python train.py --num_hidden_layers=9 --vocab_size=8192 --norm_place="pre" --norm_eps=1e-05 --rope_fraction=1.0 --bias="none" --init="uniform" --init_std_up=0.0275 --lr_mult_o=0.971 --max_grad_norm=1.0 --max_seq_len=384 --doc_mask=true --train_tokens=257000000 --max_steps=3922
Each number is 128 + 32 x the weight over its row's rms, rounded and kept within 0 to 255. Layers, rows and columns count from 0. The size above them is the row's rms in percent of the matrix's.

# layer 3 MLP gate, 704x256, rms 0.188, rows 347-371, columns 128-255
size [101 101  98 106 102 104  98  93  97  98  91 100  92 108 100 102 102  99 105 103  99 102  95  99 102]
[[139 193 129 114 131  92 101 134 191  97 139 135 129  69 165  88 116 113 135 136  99 138 178 114 116 177 118 157 123  95  97 122 109 165 137 138 131  92 142 210  95  61  99 110 104 134 122 153 146 133 160 161  85 129 130 113 103 159 151 192 141 150 106 122  90 169 100 137 130 151 102 182 171 130  70 104 131 114 106 237 115 111 153  94  89  91 156 190 139  86  62 115 162 109  66 129 158 175 148 150 141 135  76 168  83 147  86 167 148 175 165  89  79 165 127 115 164 107  87  60  67 136 154 152 177 106 155 128]
 [165 136 125 128 179 113 141 133 105 115 185  83 137 105 144 149 158 105 142 149 162 134  98  93 148 193  77 211 107  87 190 122 135 109  97 140 125 166 121  96 125  53 134 139 134  97 104 119 110 179 112 145 177 132 146 146 136 118 127 119 136 149 103 119 110 110 167 179 148 142 143 105 152 129 115 124 138 136 125 159 151 131 198  73 150  83 150 114  74 101 141 176 104 153 156  95 103 101 134 117 136 130 101 132 111  76 169 168 178 174 131 131 159 130 186 107 179  98 108 164  45  69 116 111 126 111 110 109]
 [ 64 129 156 105 101 158  81 194 100 137  97  90 137 114 141 128 108 189 152 132 140 122 173  48 144 115 179 110  91 110  88  52 104 130 146 108 134 109 151 116 168 154 133 109 162 108  87 149 119  84 187 107 137 165 144 110 146 141 133 113 104 114  84 204 184 179 127 140 157 116  85 185 125 112 116 124 135 106 126 110 158 152 137 186 142 132 116 146  88 104 159 147 137 132  85 154 110 145 122 140 123 122 103  92 109 161 200 151 162 170 144 144 112  90 184 109 150 111 124  78 145  90 165 169 117 131 132 110]
 [148 112 123 150 102  99 129  96 149 138 108  77 135 132 176 117  93 120  86 124 136 186 123 178 164  64  64 146 107 186 133 152 140 134 117 158 110 163  89  88 156  85 173  92 147 162 110 161 118 116 123 135 150 122  93  70 129 133 172  74 115 146 135 144 138 115  74 127 131 172 126 136 107 132 153 160 103 184 146  95  97 188 150 160 167  88 177 113 121 108 174 150 106 152 105 173 176 165 119  64 152 139 140 116 171 110 102 193  95 127  74  87 140 122 157 167 120 114  73  73 114 112 182 114 101 152 124 164]
 [ 69 155 150 150 158 152  80 119 117 134 123 173 127 119 165  94 143 125 156 146 113 111 185 138 154  83 112 111 129  89  78 119 123 208  68 129 117 126 128 143 157 110 118  92 158 135 139 150 118 117 174 113 144 136 106 191 146 118 119 169  94 154 114 145 117 130  81 107 103 173  71 102 161 126  99 101  45  85 113 162 132 110  71 111 197 157 118 131  94  74 175 159 176 122 136 125 107 125  92  96  88 106  71 109 135 141 154 108 151 129 168 132  82  95 199 121  88 108 118 125  55 105  68 116 136 175 103 137]
 [148 132 233 111 129 144 154 117 129 123 168  81 123  92 115  80 106  99  83 135  70 106 126 122 157 119 142 128  92 193 140  89 116 127 111  81  98 155 121 102 148 111 108 142 176 184 121 114 125 176 125  88 108 144  95 153 129  70 132 144 161 161  61 153  74 162 194 136 168  88 117 143 105  82 137 111  92 122 152 136 135  61 140 121 176 108 149 107 127 152 111  68  83 161 132 171  80 102 182 122 182 115 171 128 201 106 119 121 128 134 164 160 150 113  78 146 157 103 116 129 140 195  15 174 132 127  85 107]
 [150 126 103  92 183 208 120 113 166 130  99 120 147 110 131 111 182 158 176 116 162 150 188  88 147 127 109 147 142 152 118  90 141 132 175 117 124  74 131  65 174  86 147 159 121 163 116 122 138 142 154 146  99 125 105 100 116 121  57  96 132 130 107 101 200 168 146  76 133 162  98 146 120 122 141 159 146 123  58 111 179 106 160 140 128 159 127 158 123 148 117 169 116 116 236 127 177 120 146 130 111 179 105 133 134 118 177 139  84 129 123 226 119 172  52  98  94 130 143 119 103 136 101 128  76 133 191 205]
 [133 149 122 113 147 178 151 140 156 148 169  84 111 118 110 126 143 160 148 137 157 110 121 153 174 104 126 147 104 138  89 161 108 106 177 175 133  89 159  71 169 141 127 110  92 108 119 104 131 170  82 143 118 134 132 100  53 166 142 105 109 132 113 159 139 147 102 112 141 201  79 144  78 155  49 102 137 126 185 137 137 122 149 222  92 151 158 149 172  90 140  78 148 117  94 112 178 145 110 148 145 161 130  81 115 103 110 130 155 145 124  96 153 124 154 188 152 109 129 153 132 128 129 120 151 154 100 130]
 [ 92 149 100 167  93 207  97  82  93 175  87 100 154 116 135 159 171 134 116 123 153 206 145  81 117 153 178 122 115 132 147 119 147 113 114 112 154 127 110  76 149 151 141 106 128 141 144 100 180 107 119 131 147  95 153 118 202 109 144  95 139 121  75 133 109 109 101 135 167 119  91 114 159 132 181 144 144 101 137 112  84  68 141 182 151 135 165 131 109 140  81 165 140 163  96 144 114 156 153 133 192 146 132 110 114 145 142 174 162 119  90  96 167 156 105 132 123 204 141   7 128  91 111 174 194 128 124  79]
 [108 204  90  96 110 139 132 104 150 107 157 135 147 154 131 122 109 108 104 124 176  97 124  73 182 172 159 100 160 133  63  89  99  97 142 160 120 154  82 136  83  85 152  94 131 123 167  85 101  98 122 139 107  90 103 168 144 171 111 144 101 181 146 164  70 135 113 113 166 180 107 109  96 140 110  98  86  48 153 166 124  83 118 134 192 165 115  81 112 105 137 183 143 101 161 158 175  60 114 159 134 160 142 108  96 141 129  77 123 208 115 120 114 151 161 100 172 123  92 129 119 114 213 122 117 162  90 181]
 [ 62 181 123 147 125  94  75 170 112 144 109 176 132 102 151  98 201  95 121 175 166 131  95 109 112 168 186 191 187 117 143  93 107 127 138 133 124  97 116 123 163 125 160 117 121  90 114 156  85  75 183 148  67 175 142 107 162 106  85 113 116 109  92 167 104 113  63 142 164 130 102 125 129 116 131  81 159 115 107  81 102 100 155 104 131 124 150 138 142 128 157 101  60  98 125  95 153 159  99 163 129 118 154 140 152  79 120 116 115  97 140 118 125 119 165 137 198 114 158 158 115 178 114 100  92 184 145 175]
 [128  61 149 144 136 114 105  96 135 145 108 149  79  85 146  94 106 154 111  79  93 185  77 104 169 163 167 167 146  99 124 149 185 146 153  82 160 183 157  97 141  61 112 189 123 120 110 158 135 107 153  92 144 128 142  63 119 130 140 125  77 160 176 149 104  99 130 185 110 135 146 123  89 144 145 149 142 129 123 119  77 120 208 135 105 138 107 174 149 195 145 160 161 124 119 158 129 148 101 153 189  62 133  79  88 144 135  81 120 158 153 125 135 206 138 164 143 146 169 137 153 192 165 137 140 168 100 123]
 [111  93 129 136 133  99 152 108 176 154 189 121 151  91  97 137 183  88 139 160  96  93  98 107 138  81 152  96 151 143 130 178 148 118 143  73 147 106 128  96  98 105 149  91 130  85  88 112 128 200 141 146 112 118 138 102  83 134 189 167 121 135 153 140  86 128 123 153 168 140  79 116 124 112 139 112  99 107 170 120 176 162 122 149 167  69 129 162 115 118 129 126 103  88 150 193 117  80 141 164 149 141 133  75 107 105 133  64 105  52 150 165  69 123  84  83 139 208 136  99 149  87 126  95 101 130 116 161]
 [153 195 240 111  88  72 105 113 175 118 144 120 100 114 115 149  91 122 177 110 130 148 136 126 147  89 144 152 149 136 132 105 210 105  52 128 128  80 103 137 144 118 151 107 158 191 155 100  96 141 105 141 121 161 122  90 100 127 102 159 127 108 123 124 115 176 151 172 122  70 112 172  97 157 131 104 152 148 103 134 124 103 127 169 107 115 176  99  94 139 117 165 153 140 154  95 151 129 146 124 142 116  81 158 155 131 129 137 123 166 136  92 115 236 157 132 114  88  96  73 127 123  84 112 141 157 101 101]
 [101 169 113  56 117  83 165 126 118 140 158 100  77 140 175 114  84 126  83 178 135 122 195 153 143 141  51 142  85 169 142 160 111 151 102 133 121 158  96 114  94  77 207 131 145 156 185 141 123 133 144  84 154 143 147 151 162  66 106 149 123 129 151 167 100 144 112 143 130  98 134 142  82 146 166 145  77 115 112 118 159 172 143  70 150  91 108 149  78  83 188 139 140 154 143 122 199 128 169 132 105 102 181 141 130  73 137 132 155 103 160 110 109 128 139 117 150  88 110 138 163  64 155 141 121 142  95 135]
 [146 100 128 160 197 107 148 135 173  91 104 166  86 101 156  88 138 157 134 128 165 118  69 161 108 142  95 153 118 167 128  97 147 127  88 115 136 143 185 120  90 132  57 134 115 126 120 161 112 162  96 136 142 100 138  37 116  55 152 114 156 120  88 112 132 133 129  78 102 139 113 144 166 139  67 151 104  74 154  94 138 116  96 108 182 147 106 170  82 144  99 126 109 101 110 178 156 142 138  37 160  75 177 146 125 132 124 179 178 173 124 177 149 115 100 102  96 115 134  84 121 126 106  83 100 114 151 164]
 [151 123  80 191 101 106 119 133  86 190  72 106 100 150  89 185 150 122 124 131 157 153  63  91 110 107  84 122 123 152 167 115  45 111 133  49 102 136 144 134  46 101 192 130 144 122 134 155 134 116 118 125 118 148 124 118 106 129 119 156 152  60 115  73  75 148 137 132 121 101 203  97  90 138  73 119 168 136 112 164 183 110 101 119  85 150 115 116 141 139  67 191 102 172 103  82 121 177 168 161 139 129 149  94 123 146  61  98 146 148  83 139 144 192 122 150 133 103 162 135 140 120 114 114 169  42 171 112]
 [174 147 184 146 122 184 130 115 151 149 108 110  69  98  76 134 158 107 173 112 135 114 165 142 144 107 170 182 174 159 169 130 122  63 105 121 158 109 158 142 121 104 136 155  73  47 161 107 168 165 137 167  62 149 134 105 137  90 198 101 156 153 142 131 147 118  94 111 147 126 103 156 130  83  60 157  52 137 135 180 121 152 154 129 119  61  48 161 154 125 128 101 111 178 140  96 115 113 143 112 140 198 111 203  47 109 130 125  97 169  95 116 174 147 134  98 109 143 176 194  90  74 147  99 125  97 133 133]
 [134 124 160 170  87 164 117  53 189 172 133 107 168 128 201 102 193  62 113 131 124 208 170 142  98 116 129 130 147 169 171 203 163 236 109 166 185 102 157 120 175 142 137  76  84 110 147 162 111 159 115 131 113 151 110 150 184 156 180  85  86 119 173  97 133 116 154 146 112 149  90 123 155 192 165  87  95 133 197 102  69 187  95  87 188 104 143 177 178  25 157 125 122 149 196 150 162 126 141 128  94 121 134 115 113  91 175 153 155 150 123  80 103  99 145 181  90  73 111  92 116 159 139 127 133 128  69 107]
 [101 129 125 180 182  99  83 170 160 133 156 107 127 158  83 135  68  92 133 114 134 147 137 178 136 143 121  97 100 172 128  70 136 112 143 116 112  98 118  80  95  78 129 131 114 135  86 114 105 184 107 181  66  60 100 160 179 135 128 147 136  99 139 143  91 105 151 177  92 118  95 144 190 118 103 119  94 157 116  69 125 115  98 217 123  92 136  96 139 149 145 110 207 138 111  98 119 151  86 134 119 129 157 134  70 156 127 105 138 148 207 208 164  62 139  36 123 124  50  78 134 180 128 116  95 115 126 117]
 [ 96 160 101 221 176 187 161 177 119 155  55  95 134 102 115 115 133 164 170 140 130 122 114 123  88 119 134 116  93 143  51 105 151 109  70 133 133 148 129 171 158  95 134 155 129 189 163 152  98 133 141 137 139  91 141  76 111 139  75 128 102 160 101  56 108 142 160 117 108 130 126 112 106 156 174 131  88 150 171 154  98  74 184  92 183 148  91 123 156 173 108  96 139 115 194 145 133 145 162 146 134 122 140 105  97 101 127 113 121 154 147  93 105 125 124  27 150 116 193 173 128 154 127  73 107 125 108 132]
 [148 135  75 169 181 148 129 100  85 134 127 179  98  98 123  87 140 132 144 124 118 124 121 187  95 153  86 116 131 147 137 111 124 131 126 152 154 103 159 143 144 164 121  99 134 153 118 132 157 157 129 129 165  60 129 106 120 128 167 101 168 119 112 142  92 167 156 100  93 178  96  92 109 185 137 153 104 113 143 131 112 118 223 115 103  84  93 143  91 156 114 149 149 116 200 232  92 101 151 157 154 150 139 117  88 142 173 199 117 109 135 152  56 196 128 168 120 146 216 117 115 133 156 195 126 228 113 144]
 [130 149 169 191 144 117 186 117 118 118 118 152 103  46 107 100 149  70 128 255  86 155 108 120 152 183  90 173 151 125 120 129  85  60 147 138  90 151 125  97  53 104 116 125 138 141 143 153 163 115  89 142 119 147 124 135  65 120 123 145 177 152 144  96  92 209  85 138 128 149 124 147 164 129 131 133 135 104 176  84 122 214 138  91 119  47 185 141 152  53 111 146 137 104 103 166 131 142 179 142 196 120 121 153 182 106 132 106  77 126 132 139 117 158 154 131 106 166 121 172 180 136 117  99 117 158 145 165]
 [128 125 205 161 146 141 115 111 203 113 121 118 117 123 164 104  93 158  84 124 147 128 113 108 126  97  56 142  81 131 119  89  97  83 171 123 129 111  49 135 143 163 189  59 138 133  99 179 114 119 150  83  98 109 144 117  79  97 140  69 119 108 117 157 169 180  81 110 108 182 123 139 134 114  88 183 125 110 130 181 172 143 166  56 144 132 154 155 109 109 105  98 101 151 139 130 143 144 150 153 150 117 135 120 162 160  99 148 130 160 122 128 173 149 129 119 116 110 113  96 208 131 119 137  97 147 226 132]
 [170 102  93 145 119 158 129 118  83 134  90 122 125 114 136 158 103 109 203 110 104 151 167  80 139 123  80 102 118 117 130 181  55 139 146 103 132 186  93 103 119 143 134 130 110 183 107  67 140 149  76  71 130 104 136 119 149 165 150 128 126 165 191 136 142 138 128 158 131 145  56 124 168 137 109 114 130 108  86 127 160 179 115 120 155 134 131 144 198 117 143  84 136  84 102 129 134  71 131  98 160 140 128  92  85 129  48 155 149 159  81  97 159 134 147 117 139 120 161 126 112 121 114  51 162 133 159 151]]